config.yaml
n_layer: 12
d_model: 320
n_head: 5
n_kv_head: 5
head_dim: 64
d_mlp: 1280
vocab_size: 22710
activation: "squared_relu"
norm: "rmsnorm"
norm_place: "pre"
norm_eps: 1e-05
positions: "rope"
rope_base: 10000.0
rope_fraction: 1.0
qk_norm: true
attn_scale: 0.189
bias: "none"
tie_embeddings: true
parallel_block: false
extras: ["hashed n-gram embeddings", "an embedding shortcut", "capped logits"]
init: "normal"
init_std_qkv: 0.0275
init_std_o: 0.0
init_std_up: 0.0275
init_std_down: 0.0
optimizer: "adamw"
lr: 0.00207
lr_mult_o: 0.784
beta1: 0.9
beta2: 0.99
lr_head: 0.00997
warmup_steps: 501
schedule: "wsd"
decay_fraction: 1.0
decay_shape: "linear"
final_lr_fraction: 0.1
batch_tokens: [65536, 131072, 196608]
seq_len: 256
doc_mask: true
train_tokens: 435600000
steps: 3711
dataset: "wikipedia_en"
Each number is 500 + 25 x the weight over the matrix's rms, rounded and kept within 0 to 999. Layers, rows and columns count from 0. Numbers have three digits each.

# layer 3 MLP up, 1280x320, rms 0.0597, rows 279-365, columns 240-319
466519494533482538503500514481475464520492510520537470523484517496520525524470507523485544526495470525505480575469488499514463489494490479510494453505528486530482456553488518505514469447498475502497481505479443494528497501490499485528478533
525534501496484461497513490495513520544516492510495517473518476525500477523492510545503497473530475459524506510534524509482502511502490471507490461488477515475501465510477474542484492490481507540477493494529528489474495466493502486541492526
527527493521495493538471480481512496499497460544476485510497496486493496530513512524538486516442489482510434505493494494529435502545512457494501523487509516465488531456514497523496489510492469499504525509548495537501506496496513492498478511
490502488462543473520487490498536487570489514537506482484503466446521482544535495476527504520470525524511484515503514509516472504509490493537491513467488509461498517499518496535510526466473516513467467475492512542485472497469513517476458498
477468483474501512496529501483517482506495480519552522526497507521503535471519503545497459495519497554506514472505514526465534543514442563517495501547495519520532488480496505493499519522544447491469524486463484518516498499516497483536483510
481490489521522548409518529489502467543499529526494481512519548461521491515525529524469480527516513513468483493537474478518466517488510496509524517484516510496512482508503486483471552503522506526526481525530506494505522504503501485565452531
477434467580515466495504505504480515487480480488507472520525478468527534523462507514463473534504483512518501518479491486486467521572495495480480475494488472546476496536488514475503513488530507530487462462472505517518482528486521507502475557
483475464450517491500470474498520498539499507525504484492509486471521523510521538500515523448524518547532522484474471554502498497523545499522523492470491528506491480490496490478497554501514484455511473470465502531474497525495476467527509501
486486494533528466470496551503501479527507533477541494509527544495522551502491537513492507505510501458499505503475510502528498470524459483545502487491482521523512493476535508511488481430501528530507503518507501520525519498487494515561493457
505494471530505509516476509493479518543489524512491491547493574498529481500545493506481492543488503524511486498500509483474454532501494498488515498484486511459501451509537498538516568486494519486481507534489518524529523495480519491520484533
470505503474507489494456511509486460539471525548482529515494516491547570496482539485518472522436523489482474495474544498479492486513481501521510485468563503514511460500506494519460465499548510473481505528493536545514490522514511508529490483
507502448538471493496475536493538507562497502466525499479474532488493477517537487515532511512493491459514517556515493478474501497494487459493517513512480463499446498483511479508509500479463516530476515485519506537530531504514535536495495515
503504456530499479458478522499515509544512504487518520518507502536479552491553532503498517486473499509524510524486520444529500580532463526493469472450487536543512500524505493471503458491513478499499483480487529504527530460527526503501513483
462513481477495529500528501510489526573506501529483501519453478489515495527501484510500550469501530491528488508543473509545512503524487460519503484473476495471485532438527519480495508497480516477527488527509530458520544522495497529472484499
488503461537480469496450506514456476502520510525504493507492547507494516503519510536468527494508475487513483502494453509511479491517476534508484534467520452541458533524473489492496497503516531504513488497546496526470502460469521462496475539
477465494424501491514485496528553508546499520494492511541478483513524510494496479479471477517446508508531508499476502515503542503512477519436537494511526498522470473508474480497509486516465493544486467467488511548522507502499506559480481485
480493481505513569496468490525533500507452483497508513494471514514495505501488457504505511519482502487486475494498506507484527523531571499512510468492517515489476508504502555532443532488483499523486504504504509484531478524463518489451487508
511450480500505523529531522544525483521445501489473509536524480468498496527506440482469543496495509455536517528480499476523480486539467482450508490514499470502510497510491467451509445500551516530514508482469473468512487505508525522464529499
478507499498532486477496483529517455543475487494480485553468513485518511525493486546501518476509465420472512553511465526515493482523492491508543488468457481489485499489527482433496476488479515527481503529496459484538484509482518521505458471
522509459507518479506527503503557476491489509523542476509513530446484531558518487520497458545462504461512426497493492559477512525573495482468508545507504497479460521518487522457516511485524489500456507488497525505521513506498494470492462541
480525492460509528510511514507533490513490533451499468535487540540511534507512503524477523513511449465549520514475501522534532486501489480526494475474498470478499467548465489499496516472518497504476517539511450545529531497544530495505503503
517490506511459532527506470527528541496443517487494502496484496467523521523505462519520524518518502488518472557478488525522515516548492486517491526523452497543477523518490519472515481495539522517524459471501502509540529507470502511510468521
484486428507534480524420498475530503532455495470553522486498470450475487508491480527498448502484513472520475525487417475541498505496495454461525505515481543494485502498483518483544493462489461475491446520513499506536534507495509509514479482
484487489506520522475512493491543481511495490534511500498531455500534481522482543508515551521491488513536493445482510463492485530550526507517506460494500475518500485436520483517513508480496510498504517469482503473561570519473489496508506490
494485540534519509515471493502528517521503481471521490582505538437509551517494467516491489487503465495516474567510496516495466518526486498531466518524463506502520502486485555544497459513533499549442449470506513507542517543487453527501489540
512499484480535522490490483518495484488501486519536511490520508485496479492517505499471514509449477501495490509509484500496492474495484548534506490507462493489537488521511506489519507498520494537460521458477516529463517476489460484510510495
524515443478516520547456477515516515522495536488501497513478547493499490518483484494526509482460534490506496532503488501563508502540499493484513496485481459471498502522541519540464471513477524496506471552509481502514491526471489507509480524
477467467516462463519485501479515499505484495520532491524520517503518545476479463508497491507517521493529507513476494542507508545502483546475512473496479508506487532528510459481503555443510521540473500534468477525532516566483518508526507518
500548515524507483533502494521504524563500488492498516468488516494479513489497493574518435499454533465512514550507504545500495508540501481508506497482468489486515450484545483519529508493543498487548518498519487536491497531482450493508474524
456485480513499521506503519487494508498499473448488471496518530461485508505502543482465507501515508511504529472502498516493506506515476499471484507514471438458499462475535482482494502523508538482470521523510516488552541548476508472520453515
531521496474521498511507506500535496572513480493545500528463543494481472517528486501450516500455532527524482521475519503549443498573528450506508530441491460481452529459475516497459501499492480517466517538532499485502489472507497488530495518
489501497490486509504538515513503506534519504470431527497510516459474494483492527497507528504462538488511445503552475497514500513520466465477509444525476476508495530528518479510510490518491485498480487449524476537525501483486556481531535548
482511520487533500548501490488459491488482543488513462485470478503515540525479546497470524489471479520504486520484497515461536472514510450498504462558498529489494525500529514481517486443497519491477517506496500517524517493493488479499475530
510452494481491495490542485579537523511522532539508499452515462490538528475514475521466472488512502506496509488505446496535470499469471498516533499473474502480495522491491516464479448501496490500468483511521479501469524474491527493523503513
466525511486520506502503544514511506563451500463497473512491498500526574507434523500511496510479476510506533528535456483498505519500523516509479479502508528487521499497534489494490497482497461485497504498507478472541535485506462511496504500
486506481500495449466465505468512478547498509512496468511480535477512480498477484472490503533447504533542482495524505516474507491514485521534509504479531523514517469521464485515499510454521493541493466485491520503480522576471526514483481494
470481524489481489506525532499479509511453467520539504494520510465519508500466488500522467504448500528483511524524518480498513536524536464531510512523540476498517475484494474483512485498480506514467469496468509508526535523494516573496495480
469562508526496495512502508461493524480464518526523489485527521484533480468540476505523543494469509486520559513446458503491503498485468495516492469530515512527483505479501482528526476497501496501523494498504507493494474491480484470521496509
481485461495506464467482486521569516521511545509526496498497492464512531507516481562550500516446461447521483516504460473478488551511519457538465517501524527472451495523486473473506547470479507520549503497517486535522517491470505509483496520
508474448516526512527463474500478523500514492485511454492503508444523526485530493516510514486527473529521485479484447485505527547493455472533474553481513508508472489525529492522458532463524507510518511512521486517530478529519529519511492487
502480469457485533516494515493477533493438501557530517508507475484518461500476509536512482509486531485515501509527489525480481509515467468483469492501503486524452502509508508504517505471512519500521505495484522511486508479538486506483516545
477487495499517498550488478503493479517497523491540513509518539501498534490452498453513443511477524507495436556522487500532530466530476506517524506545483469477503485553512461519535503462549540484518478491525496514514523507460493477486501539
530465512517554495521523483519465490493515530488506529501491485511479468477512502483485509517491533535480510509485526498506457471546491495506491505469516458512501522506539507441505532517521487485503479496477529493529500496527478549474526511
487522470519488510512475491516499477541484528493529506503544530463472501525559464572463523480445470489540534525544507465516507503483500473482501462483522498489450541456483516515493504496467493469541492477546467519475494494495476470535533520
499484484488504480507496484487494481536528486515471478565481447462526472559487488464489505501480494442494491501489512527483523493538474521512449499513488510478552517456525514496516520482508494468505535458488566511496534503480520476500508506
484500484482504521518512478522536497536486493522530521542510466498489499476545483535456509492498483501525451482512458521459444495503495491519494545489477483522472476474456508492470492486487478540503493538518509511532483525484522514524430492
498510475523513525514518514489514530534467467527511488493499520484532517491495499513533469550505526496520475497454504490496479534512508508495470515517480518511503514502476459523538499529515493480560487546526507500513497488535468511500507554
466471496495479525475530471505481516488510506514514486514490493478494497479501481523549471530502518487480486529501498508521488538513505489515492510512502469492482448465472449533505542518504491490485519524470483562457539500491463520492500477
508479486453525521445463484490526540501505478523484471479518554494484469505534495491499486470500494509489476524494524526509512529484492507506523481512493461522494515470501488469479488446490515495505469532544482445526520546471517484530466495
511468481460473481513521491469479493491504441498470486541515513466515505495457512512522493503490516490524492477537493513502504525542495510513500514511468494494481485475480485527507478477507449489526506484507479502502563553476525513515490523
513506463489519469523510470517493507547494480556511518496483504507525506528469509496523549473485531501502505525530495496478491538518514515511515505521475529509466514511509504465482524480461493497503527492468556580488551479498526493534502506
483543459490477460478460452509481520480498524528467516503512514470493509508527477468502550564501453523484486491461454522498484502495514505509494501495472490506486506506488485487527439461526508472512487512521496523520502515469458472519442514
505479513479525531476505496501529483498502518524536487505523508488498464501529544490481498487477501497524483499511535461538507476488483535532493516500527530522504489467539531491485516510447469503490442468518550509503462546501503500496537499
499498454492500498513478493510495516539444474501495511501474533486561521525510518498547461506508505531503505473505497523545487498495518471527522491492495459451495512454488513494478520453518447511516476514488506524502485526505490543492487471
487492463465449536533482514555533463543483560508480477521462494488486535542516457523472492468476495495543502511506462501499482531505501506493495492505534486485506484527481493492495538459523497472541504526511478495484480507511470509502495548
489471483522512518494479487490548539495470464518503506464536530466530488510531455510473453522522481520482509496542496535510513463551492513533507514469481458503442474535487501484543523502496500494485483488482483523483516469494480511528481536
500552466492459489536487507516521534548476492489535477495498490489496502520467482501506453446515524489521483546476489539491505481488515487466505486504503521525477510508497514517507502494539538449494509564495496506497497453498538484495450499
518475494490514507527503462512541523498463501493510481482503547444440491500510527538489519490480504482456496522478521557548509484470521478505491491480496551506486496502498485473491479496498466518473528486499487540525493541535501519483499529
476495497462502515526484533488499528518504496465508509481506464488519494548497521510481491488512505498482474508521520484497518489475490547501494508494528539497490501502519505522540488497471525518555466525489505546524466490423495515485462471
492489512529522505510506527464526489547484486465506485489490568493478511478512479523477470516501531497496501501521495521493443548528518485460487507486502525448498452514494498476510505487465491504500497531503510515525528465500541532475488497
490524487522575526514466510508501478523467471560466462506507532496508521512478519507481492530439506484484549529535518459511512528506493485535506540527500548510472479543490459536473504487515509528494509505447484546551469498504524459473520478
481481493524460496508532475533508492487481512510504508534489550543533518506448505486482498502504488523478488516516504522515482547506445476456526505491499488486494520501535486477489494487548501492483529547512489508517521512479540532478488535
524528491502468519527510452485508524499466489478520466517477495469483464516545479515527471481539494537533522542466433545489519476501454517518496529500519506478504520521484487502463503488460493501480530485509504519505491458503495522529507518
489549487494516453475476510530540475494481508473492528489475507492463539522504507495499473484510503478541511528453523457519450499535491489518486463544528476490508484489515473470504495495499482511511455520516505482491543506478527452521462529
512501471479505517473502521487517505501516500555505477517526504474492540537508475468469494469512514532489460544535521529498485487522509520495505499492495492513493504501514442494485536495480517506509505475470503507505515508491528490484441490
536494464472551551502467471482524472516473497516499495496533510482485509477467491485477498502497489500495485531474515493506480512513462472469440520510544530489492511483520457509462508459500479548460478531450522516486516441477492494467504565
522522497498443508491489498512479479460498475491510497493480530525539566491485478515488464445497477480502527527505529486493481482527509495499495480509502518504482474540442518493515533482481494518476548551529493502502525480491515474502497512
530480484514503495513474479478526541488465460496494481505568501486525485554534537520536527537520510486489539504498466535529512481528486497480526525500500455504471461511503488512490554505464496516524512554511501563490488522446495490465475553
500516506504494509523521511496480518529443515503527522499535469468535522467498512520489460505519503451533493526507513483483518512572489495525481520471507511509511484505470508518515482518508515531556484493493537525492513516527450559492433481
467501487504509481515473487495511449549490496494504457509528547503485463556541478452515506471464493543500496500497529497491492523505463478493538521484518497498485475500520501509461505477515518546457537510481463500543519487480491499525501492
494518490497494554554534498474514509512491536513471499520517534471532519531520471551534509534455504528459523504468460504493491492493490474470495506514496517528500512537470499480480513462496540487491512538504509476527483483527513499532524518
485475475473534563515480462477530506499516491499517454516518546486493545516479529483482489462511563467460509502482483533484484556532514502467502482502497510513480494508531529520513527496521532509505490505556473532469484504515477463483491517
490480496529532505518525493463519498508455472523507502488479483504497532540523485574495506488514493474499500487477462499489503505493505470499441512528542499487439512470501519515489508487508483467488562549506495500477486509541473485470500530
515517496504503486495508493534499524499496492472500495522515508500509524551546548513513466501459496494493490521482513508497546481558506503517552522532488491531467489508458561490514472507518520539531509480522524492532498474483516476505462475
485513506497531485482529497496509541515523559537504488509482500511530521548529497495561510488513506483543520461498498482505520460505485512485502518530487509502479510499510534546521532468455486471554452507485449542546524471480468448512524496
464494507447482507513492532461520489504518474496489482565484484492476494491479529534506472501442481478519474491545505521497515490533487474484466530504525510480446512513495472504505549429495513487522511515466480534525505499482532482505494513
503522507455524503494501474506526463527488533527505480506480476474443546541486513523505517490465541471498460531532468532494503491528487493477464508515530434536516499496502528495532475511535494517498505523480454494486498479496510494501496522
524491516497463512457481527505485537542505512443501493508486503505495518532453511510496532506465469480486529479532514493501502520530528483514480498497537542515455520529448455462487493474491493529497497559562501522529508499498507495512482526
521477453562487457537499489478477534537481519453552510515523516486548504475501460511526452518434491530524501460477494465527485550531514502526443548491515453471496481515462502496503499429535484478546512527509493534535519515515518537493472479
495521478457514513506482498493489525538436551497469502501539507504498474510520524518502503521503498464519566486481496476491518492489543549508521497516494515494492492544504515537488471499511519513448530503447498563500519513536492490490486487
473470537486499485430480503480465472561533488497524502523464506482503550511505501456519498496481515449489490482522524498501497508521499502511497585453444484500485475511533497536492546443580521513521501552521537493494535522540532462509506497
501487422502513533482532492477522545510508461500519456539561468492468507544539484531531496498477494534499498515474482542553501493494468537468465477510472515499459477521527495484474535474461493479531489497508468514493495484524543499534512507
501503477508474536503507505497504484480485539472505476489499509441482493517562499539507478498520463509512485539510480502508524504515470495504500511499511447489538524544508525450551506507492502504464495493537510496461517449512499511484463545
477547499491473496510491496509535486529474526529488521458547520461496486488490489486512521459472516502504477507468489521503519503516481493493482479473481476521485542497513541501464457516507489504458480445518466502499524491483512528489509495
434510507496496478469506497462460509494516514512540503540532468476523548496503532481482464496484491451524494498489494451502468501501495501521533480476496503485507536506509476459542463468501486531510470491496542517483511459460493491519488510
479462474510491511514528514527489512557482519438497458524469507502483544480549502512498480497503525466494546497518493474494501503517485459500507501506462483517538543503494509497507506473474471545495482485483511477512512470503489515495452555
502497439516536512461535521513532490519494525494453502474534495472519489466500481503524491519470497505493481511539554498554485484518486470481508462515546465481483472513507482526503537515501512484502512521503509557532529529515497514529566497
# layer 3 MLP down (transposed), 1280x320, rms 0.0532, rows 279-364, columns 240-319
485502539533519542505450494485459481497473511516466518522534431509521506477488466489532499521512529519503516530481531457525493501466533516490524485518500485482461460473513511538495476450494470494495490483492480530504538469529503524495520503
524484497514462473492498447478547502504476496486520479468498547514506517524484535513502491470505499493535501475513495471467466529509520514495522491506453459453537504494490519499496480523518498456512459531498504510508524464531563521502471530
518474548479535481464496511498468506500505460506507528470489502509567506502473499474518503519510507508469468486516519535492514518510511488499526523569489482478510475487506529494504506493505487492493523482490506458505480529452495502507501489
507477498497442516496463554496477499489481518464487524470510457472548457469514483519549495510535510492460546456514480479509439530496549533530489501503500532469475506453513467498443489458500502477482527482498521491545509517502481481495455464
519483468521525485516494497501487498482456521503493514510498524535480519504509501509497501518485503508475503517544487464543473516495462521511491515490511492516466467471467511497546501536490522483490508491480523480487509468543533505495481509
460497483459469470467527500534515496477509541526482495519509457520526506491504479469519512482470488492491457504502505509467500533494543505480509468536508495469468489488519491496501459530511536498496527487525546498459521466518535501451534478
498535453552491507483504496507544488516484511479520512499496502458513525521443514544467492523498503486483530500495537498470494540522529477487460525486487524515471487529470525489478534458493509481526512515490514488491463521473512508553454477
456526482473515530511471498461495495524471468498515495476500521487517538515500529460499467486502514484463493492498497460477504506503481469467505489511523482550445502479494501465485495510471520550489544495514516485522518456552476505505481499
507528531557468528467451508508505478503516476479524454509500481498484484513541533495531503489498537504488464440503453461547506487470426562428541514457477526504486511533557496479514501486475530483512449521464525494432507574444517443502505485
487510517500495494498479463532517513457478530533490476535495446513501516505523546494504473492504469515490513521490489492548492510538514471477513544469512517483516502489485497500493519454526532525503526451535516471518457505529507519523535466
490487520506493505493490486511511530488498512515531548524494475507512516518512503512471489484464517524475505508491504497547524541488518492494507486501518553480537477477492491496540515527507487540500536467509479542482502518481499481514478474
458547544462452495447502496500495479449508545496497525463485518508560532523501478497494523487482529519491538496509461463509490509501464504472537503473485504548492516479492487467469494488533496517486505498487520475491462489519500486538496521
504463489516492467572496542525520501509462498515450501544511488460514461540497435477537530539494463498510477482506535515515521434448482508545531532552496509475539467509502493496464532484506495498496470512490434568508464554457519502490512526
499514507522453450494469509468514488477502524503472506475484517539459473509518484510525513486482544488487515481495494522477482495492495510462477440512500523532508509489487500468519471490466510482535465519547522489521532483566520524538488508
492506546519465491489484512516488507562511513488508471473490491516466484494482491474485515485489514494525508496508455521494491538516502479524532490555557472513496519484461546475537495462555473501527519465508467512508478525513508523481493503
547473508513447462495465493481515495476533549475513498500482482522508472546467533520449462494479476486500493506501497502501494526484510516510530504518534454536475493480492477505474441525551485482531442467543533548567482481479560490498505479
511511516494526473469500518482482510508497498498500470507492490455492498470533493447460516463508529498517492515486480496475510501505497509492496517488492479545494496487481492458469481515488530534479485506497505521477479510513510504531519521
511494489493511503516538484478502496479534499528496525521480545531444456526444472462481507511435500507492503511485587509507517491456496474458486491558478516523475502505527523499498495476523467509508485487519463533522502528484487504486509469
526509512533536515540493457511531492494481514553535525515489493524496526501487482510508510495484470502505511509531516461462497523511512515493476506474461510506471523463523476483476485498466459480492508506482523516519514507549474501491455483
533498495512521510506511517483520480464542479529532460476515477497484507529531485486503456501519518498458460527487500530528477531507498472512538504482478496507513514516521512508498469473514512496503504508479560497469471533477476471490496523
490520535481477524545551490475502495531536493473489472515507504549480491486517526472489505567493499521505528502521472542539514525506520517519485468480489452527472496554494519451497487501453458549524498509525475550538497516531501517463504494
538540534473470471508509509501490487482503472500487537475525485547502527542479492492523480474503527500501514469493543552509458483525525480485554524512501533503501501498529504469487525479536496523483472491546477510569504494504486486536504510
515532504519547509556531522508525478511469471519523551502489493549532495517495486501529501511486503481516531525524505494507517528511545507525490494493520501467454478472497493513470552504518495444552491525533508442508483500526515475488511479
464512525513438451494541495487502476503502492502503503509465488514540527484499502514501465490508505543493505483486494486515528465475499513484517502514495524550493490476516511538503476491533525503469496497507478537496475488514514502489515519
484506484497546500536494478493459499527537440474477532563493548486506528512521487528477490478500477517502482498525503499503462496539497512489505517513476481485522495460470487489488517531465494515466446452499511527550542476487486492542494470
508525476471481506519515492531493493505518494503489494486480512511485513500540499502525483515466498508505493502559485520495524502458467516511480525493471485469504522518487529539484518469480510532510460486484560457501524508478522527494486473
468524528455495508509498459508526493454543500495507533485512501504491464494495499459534510557465485505497497549479464473537477506494546465471491487513474485514500545466514530499492481490491523502496436538496450569503498481499534485480553524
520566523523474488482526462523495501537558504515475499508490524551507449472525513470486505536443507513495511473514510520524499507522526517520498527492522524511487491532508496530506504498439554476490458492505490504489498435523541522536512460
495510505486488506480484510439486463463538535542508510520485495541560538483504528474499527468504495492513516485522481477558524485431495526492484532475490474506475531489490532508477499491518484492499452492512479518508511468482518501508551469
539518468525475476517510499499467518479490456506493500489503504501535544496473489514528502526510507525485514497493508470489498490545444536505510528506485494515512458518522506498496468467549554520527523513506553511505545455488432488525473524
538548515485456495531489487504513500501488506488545452482498443523501482479497514534474522479498499519413466452508506467484499481476540503492486486505475499499492487502482522504490485487489516517528510518456492443443513472511496507525453532
498453484517458475523511469499522514478527443464468509522500527485497486480532520456514500472475494465482500488484487471535495513503517495494534511511522482486502498494515522488518508502479496476485497491487491506519519513492511544437486529
491495547484548505505523527484512523512511480465506510499491505482544520481518520469492461519555454533511481526481520524496516466490496454477514500506492519516461490516494528476494455492452517523522532488512503480464487482490456485505499501
510477534542533468476486521557547525485483519533500502511502530538536533482516498462499483496516487475512512455511457462507480493498506526458523487492501512472510472474482483466510467513473491480489464491454541516510526494520493429495529510
536516483525528515508522492528497488477533536516499486569466503470462524512508475472487494471500484526495513455508523463500493505507542493440503463479474476512505486490497499475519482464486488538525503545470542528467493510467524499515495503
542509505518505495483499510519455470501528508489505558485501487523483549510485515518510429506500504505487531474503462515524477517518534494452483482575504506490487451476517504531511497548532512484517498513468486501562493526555531482477464510
508528501486471465483488511519473506502482449527515498505467510495521485527522475499506500507560495521508494481534491443560532485497519511537490504537495517521485486484493502555532493491526519509484510506470488465478486510536492493500522435
489541494542481490497529482512486474511483494537521504482534536513578502481522495513499501478458498473545558473466513491500514458456458481481485512515486554514496509491497481545522475490482504485510466548503485509489491503454497457468500511
460521507473530459506531483518492511510536531477495485507520529525508551469473524454512484504461517514527490526469527530479536495519490463487490452518524522484515492527477511444534509563501502476538513529527503504497479519513540503506533454
487517510467514539481468470520460497529536462479515489516457486551513521497533455513517489486531454560447555490482458448492537469476500491476475517497466476519459487507501551505479461453496492487518507472500496542511463484554533498524495483
510478488506462543519458517494522505434524488488515540494481487476490538529488520473502491491496499513553503438482531434502499558502554511475475541526498531503511430514510459516449469491471504511491460522513490454515453510499496510500527514
492519509500490504520513523479495497483507514486496498528488479523493469514475520476529518493545523498541504504519503510534502470527511529475482492497493478473493481543519486522482479503535517438518490468465523513527506499482499456517559466
504488472511525503496495474473500507508471509469467512527497477473508495466491502488489514490465490526519489537522511486547509512505503496488472503494515492514488491495534469512484497490519488502491505488498516495538458532519532508542502483
526477497501489488465483499536520472520498519481501497488512503501539480516444529530499554512493500488532459503502452537475530503499487526485511507518478487531493525480499507526511497549505489502532470505511487486499535504489470500490476548
464538475520485520520521515482524536478488557539487506507537491519545509436520514492509535547509522508489487492507534532509532498449470450482498457505525470497522523498493478545501506523502495516528470520540508520480516511496510537532485477
494486525493516522489459497482515494544516482551491486498499497472533501494522503485536511494524502489504463477526493502446492492541516483486479535458514461499523486503454528460500491505470502497493515538522497507490476522492506568498500495
502504514550491499507484484475482454475464503521483514506469493489542509478536497535521499481496499488459473524557474490507512482500476494433540529499502559454485518467523504493496484498503499495525503474471474477501512503465494503519510470
499502527560478490506466482517474450540484480480529517454511481512518496451552510535474509535484488496507467534503491475467498539502519503439490516493491534524523509491478478515498480456509471458520453511503487488471491518535497537469537497
479478509499504478496475502522467524485505506485494473487477528535540535498512518466511501516498499511473490494531508510480515515485515490504468508490523468497475497495521487522518522441515513485502496487513512516514488494533533493475521500
489559507547511489522494520491466540532542485549524502512477475538514490508478540484506481487439523510508499485493487531480533473473493487514521470510505497536499470525505496516494495475480510496470508499442523497542495499515500465517522486
472495503487483492518512525484494515505543549465525512490511472500504534495520475508513493471505497567517505507507549467497490446525487529503468528505517496501520509479478513496509487554534494514532471552523481501510500539526517503481515547
510524507481481489501515452508507490482508457536475504483455466443495513500541479524522476518486509511487467491481518486505469508500535515477517484503481590454503489483477505510559475490568553490491543500522560521501509532511453478556514539
488496494521523494512490490530493500527475479500477480519489501540506499511486501487531492521494475507519525506513487521508512531464481493513478518485508470509478511514494460499495504468453528484482493497527523489480500496525509491512474471
492514523489476493515467552538483476470528499486409469482494471476529478505499504536469493465466489481455526518526456477526517473488465506527488488470500497469488523512484480530518502452528528469502527482487526486501480530500551494502513470
485498519495525495507499490501502509566486474517492540493454489496508555511510446504495483509486549517538484506477538485497497528486475527484496513488515466481484519544481512488488486513466509488489521506475449506491473448513443489479525487
478544526518492493498459486523473498476468472483422505451475539501486480505482539513501476532500472493553496529519478491494495447556501495488457497487479521483411522489437528449516496511493466523452515485475497518497460517468474500526485500
471506526528471495522473499513516499578503479502474483464486492505521506514501557486524484492513497524521550541511522525503514488461495509473506506467512520472483493538479486515493496491479548463508480538512456500478464501512490502480489462
492497482519516506514504534487508530536526497483452461465529550400462527485514553501530501534480462449481515505498470544551499440474502485503472510547508514519462509509517490495479487478480471521491462462507499497512541512515497497473497518
462528525492515471449504491472486482492507521528471525507499445511586503503524500479560470538519528483512480470523473480564491502533516531472501534466504519519508478535501488479507487452477519513480531464494461517513473466471525559508496443
496468515480522510552466504456484530507497509497519501467475532503484482476502531497471516464548451472499484516516495469490529476489530527510484493497525495528514501488472456480466519492519506471520498503481503476465502548477483497528518434
482504488530449458526493487492491476506538467490484515497511496489499468459488503490501506518489516514473475460552488496518498516429454475508497472509436491491483487495542506489500515448475470536516488525521468491444495487497507505502530489
480488555507527495511497512496488530472497493479537499535500470481522512489527481518495514553479526529474503491541473458527504483483477473492525467491537569530469477474516491467488492501516498459476454513512512519492549470480487470504500478
509512556507475453515540458475533506537483472471501497525494480475504501506502466488520506480527517515509490498474504525495481487514480501529515466491499510489477489490509507510498501478486489512493460516501557476513463508506469483519485525
469527461514458519473504517499539503490505483514541479476487505506517480511485493483511479505531461554474529492504545557488500488436477545494528511506489511506480474460495465522528501546475469482541541525510528536514437530526530497503516449
487505512470493517482479516483484542518521463463395524486511482447574503517476536477475509555490535535524549495523580473552504484497485504506492521518506501491480490497556480501480534468531487535512499547522467515469522478500419485488528507
514506555536507488477472460515495475521494456529480480469501447530492554469439521518485522519473498486528466487515501546478545496493514520499499502491530491504470480445518462459487509497520477466532483475518511508514451464536514470495560490
499529534494529488497463518497516505465483519466500486539530483509502538516482529433437503500469527518525547512502530479479510486528554529479473527510536455516479504505476505409514501523481521517502509466520527511523502533495501496475515506
506520525473511480489512529529504469552483501519518476481506523506472516495466495510490474503495495465508513485504518460523550458563483471471530525519522498477486502488517502517503499415542503464479500503481486505519482500503476506541505500
520488508493521505486483437495508511505467523498513488500479479540538549484489479493502473541484538463497495483555511470539535515492540461479455487501513519517480491511536525529480513515538491486480468485509479534489505492490479517524516463
502514523484504468507511482521455490476505478510470459482467457498520482534505532486496518458492491473471536502547479522474535458449470484508472543500468508533524503498499472513470498475465524477472514513518486530502486471516483488511481482
498475506490500530526466479511489493520543509468498499536481507463497532466525489498541539508483477518485505526472512486547527520446542535425517495519506485511511484469533496487476468472499493509479474526491494516498517485543499493545521516
484561491511487472517531542505467499514471499492499523495487501500528523478489536487494472515509488537479489500539485501536527506463486522465456507508511458522526485501492477523482463493497514485487492506503493476526470490518504487505483494
519530521520520498530527508510499513515517535480490540495490489506517516534473519498499510480529511490487463535538464510457497448520485507469497477489492520473483504534459476497504481537475499510480496496556497503484480487524507480483507446
489492515519516500534503534508486494445502505505477467536514527483516509515504481492490506505465501549497475487511531449460526510490497502504485526459517532508505456542503483482508507500486520520545491503496543510502478523469537482506488485
529538508489523525496487499544454535515516496507483538476503493485529496499496493476541492496550490478556502461522530487510522485490480484481443483476490494470490488481486476494500452461443491475534443494484483489486485501498492457493530503
496496513482465447477487469502521526467505500498469501482528489496504513567494551495500493507521473457463524518486511542495529510448482494467481497533472480517510533486486480512487509516478437465515547479485484496495474513542441465521501463
484495531498487516471474523495473515510508528535496516489524512500506501515552494488514513478483535510503492545533538498498550524438518529452486493505511469486517472512519506517492499487531493530499461535491494492495492489503530506474518527
520476494474492511491516550516519497528497519482466441483513479480552507540470507491501487501511523463526504480513556462491464480573495538503508467501504500497495517503498506459515519530477480484480484503473527543507527480488531513489510497
510500482448397488504497522474484506495479513502536482501501532533497473495507510520458453496466531506488505441483499456442471566507504505501533551511516493524461483535546505485491452478512510492538496547498524502485519500471517470472471559
514552478505488484465514472450510506517512513533472483510490445534469503475508493538539496517494506470509519469475488511537485491517498506494467428516497515495480465491468473529504454510441492497482542495497488442481520518532539454531500413
481539481524478533496508487489479492508472572512548508478526510481474500515512472531511475518508545501477501495468459552509450499508489550499490465542505522523456508488537473520501466545499485485516549518496476522491523541489524518486487530
511570478524509503514479518498506522466530519487484481501528519493468453545525528473512529519486500496493503470512533501496451489522507545536500487530546462492495481551495485443507572477476502485515440489504489495505537467495504497445490511
458501491510489463499528503484508484484498504484459525497514447459494477489520488512493474466503501513502511500515516542491514509518497507522517522495518508519544560503468503468529548485487509510505503491505495504484466483530502495487535519
494530557527474518522493498550547455553486520536500495500469484500468450550459525502498489506509514464514465504527503552517467539477504509494512500495504496462525510504549490513492503452517510507496450485509460523532519456459516496573483477
467484491487485474527475516489519489523496492488534520530494496493497502515516527458486472507496469467464536506502490486527482499454517534476518511531538496510491460500500499486506492482509548535502491488502472474491451484491490493518525524
494476481486499539502492493473493505533493503450474460494506490501472508472510492511493543510471515521507497450492490478481555521479482457522495492509487493466540544493492472507479515482483503523482495497461491504485492519496519525493509527